config.toml
num_attention_heads = 10
hidden_act = "swiglu"
norm_eps = 1e-06
rope_fraction = 1.0
qk_norm = true
learning_rate = 0.000711
beta1 = 0.9
final_lr_fraction = 0.0
max_seq_len = 1024
doc_mask = true
max_steps = 7629
dataset = "wikipedia_en"
Each number is 128 + 24 x the weight over its row's rms, rounded and kept within 0 to 255. Layers, rows and columns count from 0. The size above them is the row's rms in percent of the matrix's.

# layer 4 MLP up, 1280x640, rms 0.0348, rows 728-832, columns 0-63
size [107  92  98 100 101 103 104  95  95 102  96 101 103 100  97 102  99  95 104  94 105  96 103 107 103 104  93  95  95 100  99 101  98  92  97 102  98  97  96 101 102  92 106  94  98 100 101  97 102 105 102 103 100 100 101 103  96  98 102 101 102  96 103 103  97 102 102 101 105 101  99  96 100  93 101 107  89 107 105  90  93  98 127 101  96  99 106  97 104 115  98  98  99 102  98 104  95 100  91 106  95 104 102 100  95]
[[ 98 120 106 150 115 121 124 124 164 128 185  65 142 105 122 102 129 110 107 137 116 138 156 167  94 149 138 152 195 101 115 120 115 100 149 128 112 119 104  89 101 115  95 148 171 111 136 120 132 115 134 174 107 106 142 104 108 178 163 129 141 125 128 109]
 [104 133 149 133 100 140 114 185 115 106 127 144  75  65 141  95  92 127 146 114 105 130 116 146 124 159 137 149 148 128 152  93 146 122 123 127 108 128 114 156  96 100 143  81 139 149 128 126 124 113 115 152 134 100 161 122 152 136 128 104 130 164 108 157]
 [115 126 114 133 122 112 110 121 142 112 130 124 107 106  76 118 178 112  98 183 129  99 132 122  90 117 138 112 132 110 181  93 132  77  65 142 104 109 152 110 114 130 121 156 129 106 150 157 135 110 153 136 109 166 122 109 130 115 219  91 115 131 170  79]
 [ 91 150 171 151 126 117 108  89 142 114 115 124 103 133 178 130 123 122 126 147 147 129 154 128 129 100  91 104 185 159 129 146 112 135 100 133 129 101 139 133 145 134 154 115  93 172 151 125 103 164 140 171 148 126  96 160 123 143 115 169 106 155 157 102]
 [139  93  92 132 141 130 145 129 114  95 117 117  92 140 127 142 153  86 129 111 164 107  99 115 123 116 139 150 126 139 115 108 131 141 114 162 152 117 145 119 117 151 107 125 130 156  95 163 110  90 130 125 106 137 141  68 170 111 174 149 112 104 121 124]
 [133 121 122 106 114 177 155 108 124 132 149 100 103 148 120 119 157 108 103  98 126 144 104 120 155 114 170 119 121 112 122 101 163 106 153 107 102  86 138 135 148 163 122 123 132 148 155 135 104 128 153 154 118 161 178 131 123 161 118 123 124  86 129 129]
 [166 127  95 105  93 127  77 128 142  83  94 142 132 126 124 137 138 106 131 160 113 189 137 138 138 121 101 195 154 135 117 163 131 142 143 103 136 133 128  84 120 111 161 157 124 108 159 156 149  71 100 130 123 134 117 113 135 130 170 104 143 149 111  96]
 [104  95 167 132 141 103 148 146 103 117 129 108 128 162 104 126 133 107  99 116  71 110 170 132 142 147 109 159 145 125 139 102 111 126 102 118 103 120 104 135 163 103 104  97  81  88 114 132 149 152 142 125 105 115 170 126 115 101 113 124 135 122 119 136]
 [117 149 180 146 115 128 111 122 140 114 151 135 120 119 110 151 107 120 113 128 109 142 138 144  96 111 181 121 159 142 105 108 148  84 135 145 118  84 156 173 152 148  93 131 137 135 116 143 101 116 127 110 132 146 152  85 105 105 129 109 148 181 111 156]
 [ 80  90 134 121 110 123 118 156 153 154 109 171 126 102 140 113 135 150 131 111 119 131 136 117 125 188 123 118 118 138 122 115 100 123 145 143 144 134 160 144 130 100 147 162 185  89  98 140  97 132 121 100 145 152 153 143 164 114 157 170 114 103 133 175]
 [112 135  92  94 109  94 170 127 151 148 136 163 129 115  71 126 116  89 152 114  86 134 129 140 127  91 144 112  91 115 122 139  88 102 116 142 126 151 139 134 144 147 128 115  83 112 142 171 129 160  97 126 106 155 112 168 100 119 100 116 153 204 128 125]
 [126 105 112 144 171 105 144  94  79 132 123 163  96 196  78 107 136  94 121  99 127 132 113  91 131 111  97  98 171 124 126 107 160 141 132 123 141 133 123 104 132 117 132 127 138 143 132 122 148 160 122 124 139 124 133  76 119 111 174 104 118 118  93 129]
 [ 93 119 137 108 133 135 119  98 149  60 166 106 148 117 137 110 167  90 170  84 168 127 150 152 119 119 119 104 123 129 155 122 132 106 122 129 144 160 178  99 121 181 147 143 119 102 132 141 121 154 168 144 143 119  61 126 138 116 141 107  73 114 163 156]
 [133 136 105  93 105 151 118 137 170 127 143 152 155 186  87 142 124 145 121 140 156 131 125  96 128 124 119 126 118 139  98 112 132 134 134 104 138 101 122 132  56 152 131 184 131  98 154 134 149 115 106 186 123 139 134 108  86 118 138 130 140 170 152 160]
 [130 171 136 153  78 112 117 123 110 138 145 126 108  90 138 151 116 120 158 177 118 127 154 102  92 117 103 160 127 210 124 105  82 176 121 121 137 112 105 139 112 132  99 104 116 148 109 119 110  86 133 149 120 149 139 161 155 110 124 131 132 122 153 125]
 [ 95 149  94 121  96 163 134 133 140 184 135 150 147 141 137 139  76 152 136 141 124 112  98 162 140 118  93 121 138  88  99  59  87 142 111  60 114 132 148 109  94 170 115 104 167 148 126 102 127 129 165 153 131 180 107 118 107 121 128 133  84  95  95 122]
 [114 150 126  81 134  86 148 137 152 145 110 100 112 157 133 144 161 187  92 141 111 137  98 117 107 141 158  98 145 116 125 132 154 189 150 114 145 155 119 151 153 166 110 115 155  81 113 120  85  67 144 175 127 107 128  97 141  99 129 171 144 120 100  96]
 [117 131 132 106 112  81 134 137 110 112 124 132 138  93 122 166 122 104 126 107 176 138 182 149 169 113  83 138 156 105 106 123 120  96 110 110 132 109 105 120 115 148  83 107 133 153 130 110 156 147 140 123 128 137  99  95 133 168 127 128  95  81 145 145]
 [134 129 173 153 142 131 114 135 113 139  91  86 126 131  90 116 112 146  98 152 110 159  84 146 119 153 173 113 141 158 139 109 110 107 141 139 146 144 146  99 120 152 164 106 111 113 136 122 115 136  84 116 130 123 119 162 136 141 122 157 134 115 155 129]
 [132 116  93 199 140 154 129 118 101 176 129  81 152 141 149 141 122 136 140 109 146 114 106 113 141 112  76 133 136 158 153 147 140 154  93 114 134 120 155 114 124 143 105 109 120 138  88 148 111 135 115 146 144 144 116  94 132 108 123 135 103 126 134  95]
 [164 120  90  92 122 201 103  86 119 130 179 100 111 125 137 129 144 137 142 131 119 149 143  96 119 183 116 104  97 121 117 124 125 108 132 103 135 137 146 150 119 116 120 104 186 154  95 112  59 129 169 103 136 144  89  96 139 119 147 148 133 103 113 195]
 [173 116  98 130 159 143  98 109 141  98 148 143 139 165 123 141 123 123 138 130 137 150 115 112 149 128 181 137 167 141 179  96 103  87 155 127 139 119  98 147 129 168 179 118 142 140  68 124 101 138 137 194 121 123 137 108 106 140 121 112 105 146 110 144]
 [144 125 168 144 104 117 132 111  84 172 136 144  69 166 158 111 102 104 176  99 129 159 124 122 141  92 210 116 123 145  95 146 146 176 145 120 118 130 159 134 133 135 179 136 131 123 144 162 127 142 156 106 122 113 138 131 143  89 116 150 125 131 120  94]
 [116  99 102 100 141 142 158 223 115 136 151 117 150 126 122 111 148 145 146 111 121 102 109 170  92 119 129 141 134 126 141 121  91 171  96 139 160 114 108 137 146 151 103 140 155 114 116 123 168 100 132 108 138 117 170 160 121 135 106 178 160 128 149 113]
 [ 98  76 126 179 145 123 151 120 145  98 141 105 133  69  97 151 111 114  92  91 143 123 144 100 171 168 126 114 138 124 168  85 134 128 161 126 124 164 152 142 117 119 109 118 171 121  74 152 114 133 162 125 125 104 145 125 116 146 153 126 114 106  98 110]
 [128  89 157 132 113 104 143 128 123 102 127 187 135 106  99 134 128  82 115 144 114 147 146 103 117 114 124 107 129 175 146 124 123 136 136 123 127 141 137 180 115 118 153 163 107 159 132  97 140  97 133 164 135 114 130 135 132 152 105 114  98 111 125 172]
 [ 95 120 104 101 127 111 124 154 132 104 152  92 150 148 141 120 103 145 144 119 126 143  88 176 117 148 117 124 148 102 120 123 128 159 126 130 112 113 132 103 135 161 141 156 117 110  88 125 156 144 130 125 151 121 130 111  99 126 120 136 147 114 117 147]
 [129 148 149 146 149 147 149 131 115 105 122 115  98 169 111 124 142 139 100 139 125 144 139 143 137 117 151 140 147  94 126 141 107 136 161 116 176  86 129 125 169 133 158 142  90  95 135 135 163 144 171 127 122 187  88 124 160 139 131 141 139 101 114 120]
 [101 107 132 125 107 125 136 131 161 142  97 142 149 153  85 144 132  96 123 131 103 111 116  79 142 122 129 109 128 115 164 112 117 135 141 157 129 135  98  89 115 163 104 130  86 144 151 133 110  96 145 160 130 165 166 134 132 122 111 125 118 140 143 134]
 [148 135 145 100 154 131 132 115 109 136 135  94 104 152 125 140 121 130  92 158 102 134 131 113 180 128 111 125 104 139 141 110 171 115 126 140 142 112 180 101 136 109 121 117 116 135  98 127  56 158 132 115 144 108 148 120  74 128 153  91 142 112 136  94]
 [ 81 134 128 135 144 144 161 162 126 125 113 116 108 162 139 129 126 127 159 140 135 126 126 119 142 129  84 117 145 173 111 118 161  87 176 104 110 138 112 191 131 129 143 123 128 168 145 149 115  91 175 115 109 137 123 106 126 136 119 152 143  87 149  93]
 [125 110 139 135 102 126 107 133 132  86 141 115 131 129 126 146  90 106  68 122 123 140 138 123 155 132 133 121  89  93 159 123 130 122 108 126 119 140 140 132 112 108 147 132 140 112 117 104 135 147 140 113 124  92 135  86 138  84 109 111 127 119 124 149]
 [ 99 121  95 137 124  72 110 138 115 119 139 141 141 211 126 108 107 136 122 156 119 134 106 144 142 139  97  96 126  95  94 136 147 167 135 107 145 120 167 167 120  81 138 116 148 111 171 108  93 146 155 115 128 143 117 149 118 122 136  96 105 143 169 152]
 [122 161 125 139  92 113 113  91 158 105 133 155  94 126 147 139 123 149 126 128 135 128 172 126 132 153 140 147 147 133 136 138 117 168 165 177 169 124 118 112 156 158 103 161 153 109 147 131  83 111 162 132  98 110 113  97 120 132 163 122 121 144 168 126]
 [179 165 145 116 118  76 115  72 160 114 108 120 117 154 140 130 110 117 160 123 176 151 166 115 181 170  88 157 143 152 109 184 142 123 114 112  89 112 144 120 136 119 157 132 118 110 139 168 161 114 137 127 130 104 111 121  97 126 168 120 149 117 131  93]
 [158 117 130  92 105 108 140  90  89 143 111 129 169 137 116 143 152 112 141 166  78 138 143 126 126 126 131 133 112 113 160 139 137 103 116 137 129 135  75 112 118 143  97 158 105 147 109 112 118 113 116 123 140 135 131 142 119 112 111 138 157 133 136 125]
 [126 117 142 139 139 151 119  95  79 110 131 115  77 105 121 140 152 147 162 141 123 134 119 113 117 123 183  92 131 125 130 116 110 132  99 198  94 149 149 144 124 114 129 125 130  89 145 117 116 159 154 167 127 149 100 144  86 143 133 112 102 139 157 117]
 [165 181 100 141  83  81 141 104 161 133 133 170 147 150 107 157 134 119 111 101  89 108 112 130 120 109 126 158 110 124 140 135 145 142  85  92 141 129 118 121 161 163  82 171 107 128 103 131 127 142 136 115 120 117 184 116 121 170 160 118 133 152 131 186]
 [122 140 108 147 142  77  93 129 126  85  75 144 121 164  88 155 122 122 109 144 120  65 147 143 113 114 145 136 119 117 126 106 116 129 113 158 146 150 107 149 142 163 118 123 124 106 141  93 136 115 157 105 118 149 127 121 112  90 120  73 113 106 124  99]
 [159 144 145  95  81 137 161 108 124 131 126  94 179 110 102 152 138 146 119 113 120 174 175 158 134 114 131 123 112 137 132  89 161 119 122 128 128 101 150 105 115 128 139 151 148 128 141 150 122 103 102 121 123 133  67 161 115 106 157 100 122 129 126 113]
 [127 144 159 137  86 152  96 129 130 154 115 105  83 137 116 119 150 161 152 106 127 121 146 142  99 145 122 102 151 169 143 103 118  97 118 104 149 143 122 145 128 142 151 128 140 103 114 118 166 136 121 108 125 130 119 141 145  92 118 169 153 129 175 155]
 [202 131 103 136 100 140 113 111 143 121 150 130 108 134 130 124 141 169 128 115 126 147 139 131 134 103 157 125 121 149 137 153 150 125 159 157 115  79 125  99 167 127 147 143 121 166 168 145 141 162 171  74 140 138 138 158  69 110 148 127 150 147 142 151]
 [122  80 157 134 128  71 118 109 143 117 157 157 145 121 118 108 100 144 124 144 157 153 146 155 118 118  93 136 123 129 151 128 140 128  94  90 132 151 198 154 110 132 132 148 143 150 123 116  71 168 155 147 119 102 151 181 113 130 123 128 107  95 164 101]
 [168 149 162 142  83 151 128  88 155 165  90  64 157 111 142 152  65 105 141 131 155 118  87 145 136 151 103 108 168  97  95 132  86 150 165 145 141 125 142 135 140  77 138 179 131 122 132 166 118  99 144 127 141 133 144 143 124 124 135 186 118 108 124 140]
 [164 127 110  78  83 107 125 113 141 108 140 160 130 108 199  99 115 141 144 106  89 107 109 110 112  88 109 126 132 126 115 141 155  96 153 141 146  98 111 157 150 121  99  94 143 125 117  88 146 140 132  92 131 165 142 136 134  93 152 179 113 142 125  80]
 [187 144  90 147 171  90 129 114 129  99 162 148 111  93 143 128 120 125  98 126 127 135  72 115  96 127 131 141 130 143 122 172 139 105  81  71 125 182 126 119 167 166 143 125 185 185  76 157 159  79  64 142 120 150 113  85 118 118 153 160 137 126 155  85]
 [134 110 125 150 170 132 137 133 156 111 149  90  80 141 170  94 110 117 148 149 107  88 108  84 125 103 165 146 101 157 187 120 107 156 112 145 155 153 107 124 146 145  82 128 172 134 120  95 120 137  85 154 124 141  82 113 113 117 137 107 110 148 142  74]
 [ 89  99 124 127  91 121 103  98 107 134 130  75 105 151 117  98 102 132 128 157 144 157 167 132 179 125 116 143 183 148 151 114 168 136 111 153 118 178 134  95 102 132 164 140 123  91 141  83 107 114 132  85 129 161 116 118 116 161 133  97 127 103 127 112]
 [111 163  96 153 135 136 156 166 119 102  99 162 151  83 112 138  90 118 121 152  91  95 150 138 150  89 109 153 104 143 134 121 101 137 137 133 128 125 144 121 112 125 137 148 129 108 129 154 115  80  91 114 136 114 144 129  93 133 152 172 103 102 133 108]
 [107 109 135  89 120 107 127 120 138 119 128 155 134 135 143  86 111 127 121 149 109 122 112 108 118 125 147 121 120 135  94 159 132  78 119 138 156 138 160 183 144 167 168 153 119 136 117 154 136 185 104 100 117 131 168  93 141 133 149 150 166 140 102 106]
 [134 143 135  88 171 128  80 154 136 129 138 143 129 110 129 175 104 124 139 122 143 136 138 168 125 116 124 103 109 162 110 128 113 161 130 120 127 140 165 123 106 196 122 124 185 136 105 116 120  90 128 157 114 106 119 126 168  96 107 153 126 122 129 111]
 [129 160 132 129 112 131 128 151 150 161  80 166 113 153 124 127 115 147 141 130 104 161 154 115 129 172 140 149 150  92 102 127 111 137 130 128 184 118 106 152 107 116 168 122 126  89 126 166 121 142 136 169 133 180 153 124 125 112 154 158 128 100 112 121]
 [114 126  96 130 108 143 106 119  97 134 132 124 139 152 122 128 171 107 161 133 158 101 127 113 158 161 179 105 125 128 108 156 129 120 122 133 139 131 162 166 135 114 117 124 103  93 112 162 125 175 130 112 121 134 166 125 139 117 141 132 146 125 150 117]
 [ 90 143 104 120 150 125 154 129 120 158 149 155 139 179 110 130 142 107 100  59 143 133 114 112 134  85 142 122 136  89 108 149 140 133 111 144 122 152 130 174 137 122 101 150 147 154 135 118 173 159 115 103 130 168 152 109 118 105 152 136 120 116 168 130]
 [113  96 162 150 153 113 108 139 133 114 137 141 134 124 124 128 116 147 102 125 106 163 137 134 148 168 126 108 147 152 111 149 115 116 106 163 146 125 133 138 124 112 190 132 104 120 125 143 122 138 106 154 150 148 150 187  90 147 163 115 101 150 111  98]
 [161 153 133 130 145 111 138 174  74 121 151 116 122 104 144 121 130 137 141 103  99 145 123 154 154 139 116 167 114 129 119 165 113 146 144 140 129 147 154 129 108 108 152  82 134 123 156 110 110 123 139 113 128 152 142 117  84 156 105 118 141  88 106 104]
 [105 123 119 115 165 148 144 125  94  35 123 126 151 108 159 135 142 155 125 111 137 134 138 119 128 163 143 145  89 127 174 128 140 110 160 145 148 112  91 160 140 139 105  96 169 104 157 101 137 123 146 132 144 130 164 118 139 132  96 160 124 142 135  90]
 [ 98 150  76 117 147 109 113 118 103 126 128 115 149 143 145 105 171 126 126 128 137 150 127  42 104 130 141 132 127 179 142 153 124 129 122 114 125 113 146 113 152 153 129 123 136 128 102 126 129 124 138 105 143 141 149 144 154  62 104 142 178 178  69 131]
 [147 152 112 126 110 110 125 124 131 148 176  92  98 148 109 144 118 121 163 142 145 134 158 142 128  94 140 122 177 135 140 102  71 138 155 123 112 141  92 113 116 143 163 117  90 116 123 126 170 124 140  72 139  84 124 179 126  96 109 106 148 136 149 149]
 [150 146 139 112 125  83 107 117 131 142 108 153 116  88 144  90 141 131 115 124  97  93 131  95 123 129 146 125 103 173 119 145 137 133 111 145 133 145  75 134 166  98 136 145 122  61 125 154 138 107 156  98 133 174 176 132 123 136 147  90  94 153 158 153]
 [124 198 156  98 110 163 140 109 131 127 141 141 104 155 127 137  98 126 123 138 155 159 164 113 149  77 101 127 158 156 109 157 136 158 173 139 101 162 112 152 121 127 121 158 194 160 166 113 187 105 123 145 137 144 109 103 126 110 121 142 124 151 149  98]
 [116 130 121 133 114 134 152 113 140 133 111 137 116 186 140 134 103 109 142 145 129 170  94 122 107 166 132 176 112 103 108 160  82 158 131  83 139 103  86 122  95 128 131 130 165 102 137 129 152 148 139 130 136 119 179 143 134 156 156 116 137 133 150 154]
 [119  96 120 131  97 134 119 150 117 123 126 109 144 103 129 103 123 149 122 175 149 133 135 148 122 150 118 111 125 163 135 117  93 141  98 134 122  85 104  69 106 114 169 123 137 153  89 137 115 102 116 153 121 131 120 170 106 152 110  92 127 117 123  81]
 [161 129 139 100 108 116 124 119  99 144 120 150  94 112 124 118 112 140 160 115 108 132 125  96 100 131 134 153 127 115 124 143 152 148 119 142 107 124  99 123 132 126 154 131  82 100 116 130 149 145 123  95 138  93 110 111 146 121 163 169 113 114 150 113]
 [107 101  92 124 133 115 140 182 118 129 118 161  99 105 100 175  90 132 131  78 112 119 154 152 152 165 132 148 111 103 153 143 142 105 134 127 126 133 129 142  99  77 144 112 115 129 135 164  99 128 133 137 119 165 147 112 124 154 149 113 124 110 123 165]
 [132 129 103 120 131 142 128 155  97 121 106 160 129  82 121 106 179 128 143 135 190 109 134 176 205 151 136 102 117 123  90 123 131 139 169  89 154 138 123 132 127  93 154 100 142 144 133  96 139 187 120 128 131  83 135 132 109 115 139 103  86 127 140 152]
 [173  87 136 150 123  75 122 163 141 130  93 151 188 149 118 121 101 195 161 170 113 111 103 139 129 163 143 127 113 136 158 138 114 135 136 116 151 124 146 165 144  94  87 106 159 147 125 102  71 127 126 121 121 144 138 110 108 108 152 125 109 179 123  90]
 [157 144  98 141 120 125 118 160 164 130 171 184  87 129 101 147 162 160 127 122 147 130 110  99 145 132 143  96 168 121 145  77 121 156 135 149 149 114 104 112 102 101 122 143  41 170 120 129 118 103 163  79 131 115 113 130 138 130 120 133 132 148 125 118]
 [125 120 107 116 135 133 147  76 113 122 113 132 120 111 151  91 105 145  82  86 128 126 139 166 116 132 169 154 166 122 196  98 153 114 156 156 151  88 135 131 119 158 120 121  89 149 139 123 117 116 121 134 122 130 123 149 109 135 162 159 145 171 150  91]
 [153 120 120 164 149 159  90 155 112 108 100 128 142  99 151 109 113 142 155 159 147 125 100 133 137 153 131  82 106 139 130 148 135 155 128 118 141 140 139 125 127 121 147 124 162 112 123 114  91 135 158 168 121  97 125 129 113 129 159  98 100  91 152 114]
 [115 140 146  90 106 154 124 166 139  86 122 116 133 163 108 148 137 130 103 135 114 127 102 101 140 150 108 135 146  96 118 169 131 111 124  95 150 131 126 117  87 133 119 108 169 119 124  93 139  68 128 159 144 142  98  58  88 139  94 145 142 112 112 146]
 [126 138 161 114  96 116 189 127 115 141 138 138 128 107 138  97 122 184  94 143 109 100 139  98 122 128 140 164  89  79 180 107 130 115 135 146 150 165 119 124 113  95 120 120 145 115 109 160 108 101 121 180 134 137 146  93 124 136 109 115 122 153 134 166]
 [146 100 127 117 150 131 120 183 100 155 113 129 160 151 146 106 114 186 171 182 121 113 115 143  88 139 167 117 144 135 120 149 156 115 106 185 133 146 151 123 147 139 117  87 117  88 172 139  89 137 138 120 136 115 140 120 116  99 139 109 147 108 117 128]
 [104 107 128  94 154  87 127 138 156 127 117 128 127  78  97  86 170 102 157 130  97 150 118 141 135 185 130 102  91 114 164 135 149 100 152 115 145 145 116 150 165 124 140 118 137 141 143 131 143 101 106  92 138 145 122 120 136 127 163 153 130 149 138  91]
 [139 114 136 115  84 112 125 155 134  92 171 150 104 160 145 109  82 144 108 172 153 158 114 124 172 147 145 158 128 105 169 135 119 148 175 167  89 153 113 141 136 108 129 141 173 109 160  97 116 109 133 146 135 176 122 129 121 161 162 157 113 149 150 142]
 [ 87 133 109 115 106 124 177 121  93 111 122  99 102 140  85 127 123 146 151 106 138 100 131 127 101 124 106 131  91 145 128 105 124 111 174 103 144 124  75 119 129 136 130 155 133  97 102 132 151 137 181 134 127 136 158 120 143 136 119 150 114  92 131 134]
 [141 134 121 152 151 114  94 157 140 116 179 145 121 110 128 134 107 122 103  93 115 155 138 138 108 145 102 132 137 125 127 128 104 156  89 125 110 160 148 123 135 172 117 134 104 144 137 165 135  78 135 157  90 101 142 122 163 102 162 146 121  89 106 111]
 [120  98 134 117 137 109 132 137 168 150 142 126 152 135 131 148 109 125 140 158  95 134 147  74  94 170 105 178 139 154 111 138 104 132 173 129 151 137 136 132 124 118 141 103 134 119 140 137 109 138  90 127 117 135 108 158 158 165 125 147 145 105 131 148]
 [161 144 127 135 129 101 127 151 104 148 115 133 128 128 173 145 128 149 143 147  77 145 125 107 108  86  88 147 116 152 157 109 115 100 110 147 103 133 131 103 118 148 123 141 138 128 107 126 137 122 139 128 127  99 197 122 142 133 106 172 111 156 126 113]
 [150 113 129 142 164 119 159 107 117 133 129 122 146 133 125 128 124 167 146 132 112 183 109  91 116  89 148 140 101 121 138  81 147 102 140  87 122 130 109 104 191 130 121  95 105 121 139 105 138 173 104 107 103 134 186 114 135 124 157 139 114 164  90 129]
 [136 119  86  91  66  98 107 151 142 180 132 109 140  97 124 123 127  84 177 139 124  99 120 129 127 168 119 156 104 131  78 168 120 153 124 142 142  77 129 152 102 142 120 116 175 131 163 166  53 147 132 137 132  83 118 128 131  96  92 175 152 122 111  98]
 [138 128 113  96 144 159 129 122 101 154 112  96 162 185 135 144 145 141 133 134 118 118 130 111 146 104 121 121 151 105  94 131 166 118 142 101 147 147 177 111 154 130 127 147 134 132 118 101 113 113 118 168 116 152 136 146  91 120 129 150 150 106  98  61]
 [ 93 114 130 131 176 133 159 132 100 161 129 127  96 130 153 103 101  95 142 155  84 134 102 135  91 116 145 173 115 168 121 137 116 114 123 107 140 126  99 154 143 115  98 101 113 122  75  95 112 133 129 152 149 122 128 132 126 140  91 114 121 168 104 145]
 [150 144 132 145 131 111  79 136 132 126 126 135 122 156  63 122 113 164 154 154 138 127 118 127 172 147  99 101 158 151 177 144 148 134 151 153 113 128 129 166 142  94 130 138 118  84 138 161  81 117  98 143 123 120 126 164  96 103 162  98 118 122 142 108]
 [141 109 134 121 131 116 182 104 120  97 153 135  95 122 142 118 121 124 110 123  83 114 104 120 158 156 178 144 154 139 186  96 111 111  84  85 127 140  81 122  88  98 155 150 143  97  99 116 132  95 150 170 113 104 143 112 112  96 133 158 128 131 133 106]
 [109 140 124 128 144 118 169 194  92 156 101 127  94 148 109 137 138  86 116 141  75 126 110 137  94  88 169  83 118 160  94 127 188  97 140 151 143 151 155 107 120 108 139 138 102 123 123 130 149 141 137 110 144 123  97  86 112 146 132 153 118 140 143 110]
 [118 124 154 119 147 133 155 119  88 127 148  86 125 109 108 177 162 167 131 147  99  98 130 154 157 103 136 122 130 130 157 117 105  98 127 140 125 147  94 119 147 138 105 139 152 123 104 146 107 106 138 161 118 102 105 100 146 141 109 159 121 125  97 117]
 [151 130 124 146  89 111 103 136 120 164 114 114 170  90 182  79 147 133 113 147 132 146 140 125 150 129 126 130 132 123 122 156 130 131 126 112 110 155 132 143  94 122 155 114  81 103 103  77 128 140 134  83 128 138 133 136 171 119 108 100 140 160 153 108]
 [105 135  70 150 108 115 126 108 110  69  82 190 169 122 141 127  76 143 139 130 102 135 157 111 106 105  98 130 132 175 105 177 126  84 135 143 157  94 123  83 123 135  89 110 127 139 139 134 151 113 129 144 132 112 158 124 129 140 118 130 144 150 124 151]
 [148 102 141 131 140 148 116 107 132 132 116 119 163 126 147 152  91 134 143 110 127 162 131 108 109 107 117 131 116 121 115 147 132 141 105 145 167 149 117  88 134  92 127 138 177 141 151 134 115 135 118 169 108 139  95 125 140 164 151 143 125 147  85 136]
 [132 169 145 111 118 133 108 177 146 140 125 147 166 106 111 122 113 155 109  84  89 144 123 113 112 146 140 119  88 108 108  96 123 117 117 119 115 109 140 143 119 129 137 159 120 146 130  78 137  89  82 148 112 108 150 112 100 141 123 165 158 167 133 131]
 [ 96 105 160 108 150 104 155 134 156 143 111 115 105 104 112 130 129 146  91 131 131 104 147 163 109 164 105 107 144 136 103 151 128 124 149 104 121 121 123 113 145  78 140 139 125 140 164 173 161 141 180 145 120 134 138 128 188 149 132 135 151 115 135 107]
 [130 125 121 126 179  87 115 128 142 158 105 172 140 179 141 175 118 132 153 123 116  93 169 159 115 162 139 121 146 107 159  94 128 107  86 108 114 115 173 156 129 142  92 149 119 114 115 123 149 163 147 103 129 120 134 139  96  96 131 107 154 136 118 139]
 [112 130 126 164 170 155 131  78 171 141 157  93 133 184 136 147 137  88 107 126 194 155 106 114 155 109 166 159 145 144 146 153 111 143 149 134  86 165 144 174 106 151 105 149 105 102 134 108 146  91 120 121 126 160 168 143 158 126 159 125 171 135 151 130]
 [104 152 149 107  82 119 117 171 121 125 109  83 111 135 140 156 107 124 117 124 107 151 140 148 166 119 157 133 140 127 136  94 129 116 162 157 166 165 112 129 132 112 135 102 120 118 157 119 131 165 164 121 118 114 132 174 153 167 119 157 172 159  90 117]
 [140 125 141 108 120 140 126 162 164 106 144 110 129 129 108 139 155  89 144 122 108  97 124  94 104 131 119 175 120 127  81 129 148 134 106 129 148 159 127 149 123 112 145 151 149  97 152  94 134 114 157 126 140 110 114 110 129 121 133  80  62 127 108  59]
 [150 109 118 128 156 125 150 157  88 115 110 106 126 132  91 110 149 121 155 122 151  84 140 139 108  60 127 119 141 113 136 133 111 140 137 114 137 129 150 153 150 130 138 142 134 136 101 105 126  82  81  91 128 132 115 139 153  97 138 159 108 137 126  86]
 [135  67 138 113 141  97 125 130 111 126 158 139  96 165 119 160 160 125 153 114 178 153 104 125 128 147 118 112 154 133 131 173 151 149 161 106 158 153 118  94 132 127 149 115 110  96 167 120 132 111 129 144 136 150 131 155  92 106  91 158 142 142 139 127]
 [ 89 108  92 103 153 115 161 131 142 125 172 113 158 119 114 148  99 121 131 145 143  87 128 172 100 169 128 120  98 117 155 107  93  91 146 206 167 110 134 141 135 120 123 165 112 124 135 160 166 110 150 142 123 118 130 120 112 104 102 124 174 111 114 109]
 [142 144 140 138 172 145 154  86 107 123 159 105 179 158 107 119 109 128 156 116 146 147 169 142 117  79 110 121 140 148 107  93 109 101 132 123 123 128  99 101  93  91  88 121  82 108 104 135 104 171 146 113 111 123 108 128 136 146 101  74  90 122 180 118]
 [126 139 101 163  72 115 165  70 140 113 149 115 110  86 155 111 147 152  95  97 128 132 194 109 138 159  92 115 132 137 128 128 123  93 100 104 126 127 138  82 130 114 140 141 146  86  98 132 128 127 114 129 137  85 145 134 138 112  99 135 115  94 123 153]
 [133 110  94 158 133 159 100 145 120 131 128 142 121 132 131 120  96 117 127 151 141 120 162 136 120 163 157 114 121 133 176 134 124  97  99 127 129 138 106 188 116 129 109 161 181  72 143 107 145 103 100 138  89  82 107 136  93  91 156 136 126 142 132 119]
 [129 109 107 130 126  91 129 114  94 130 136 137 105 118  89 111  71 106 122 121 118 120 124 125 119  91 106 130 143 133 121 131 146 160 141 116 117 164 128 147 132  88 116 143 180 137 119 126 118 116  79 129 125 142 133 135 122 109 117  94 143  95 164 138]
 [139 119 165 123 137 122 169 169 162 140 116 120 187 133 106 117  94 118 120  95 112  93 127 126 182 166  47 134 110 151 154 110 118 130  65 162 125 117 106  98 140 122 125 119 106 131 101 135 146 126 134 121 135 111 139 161 122 110  98 123 148 125  93  63]
 [ 99 100 145 138 151 149 137 164 151 151 138 112 162  87 113 108 137 155 165 154 163 181 104 104 148 145 123 116 124 142 110 104 148 176 161 170 132 165 154 118 156 151 110 123  77 138 126 122 117 172 128 133 149 108 123 135 141 129 103 126 150 116 117  90]]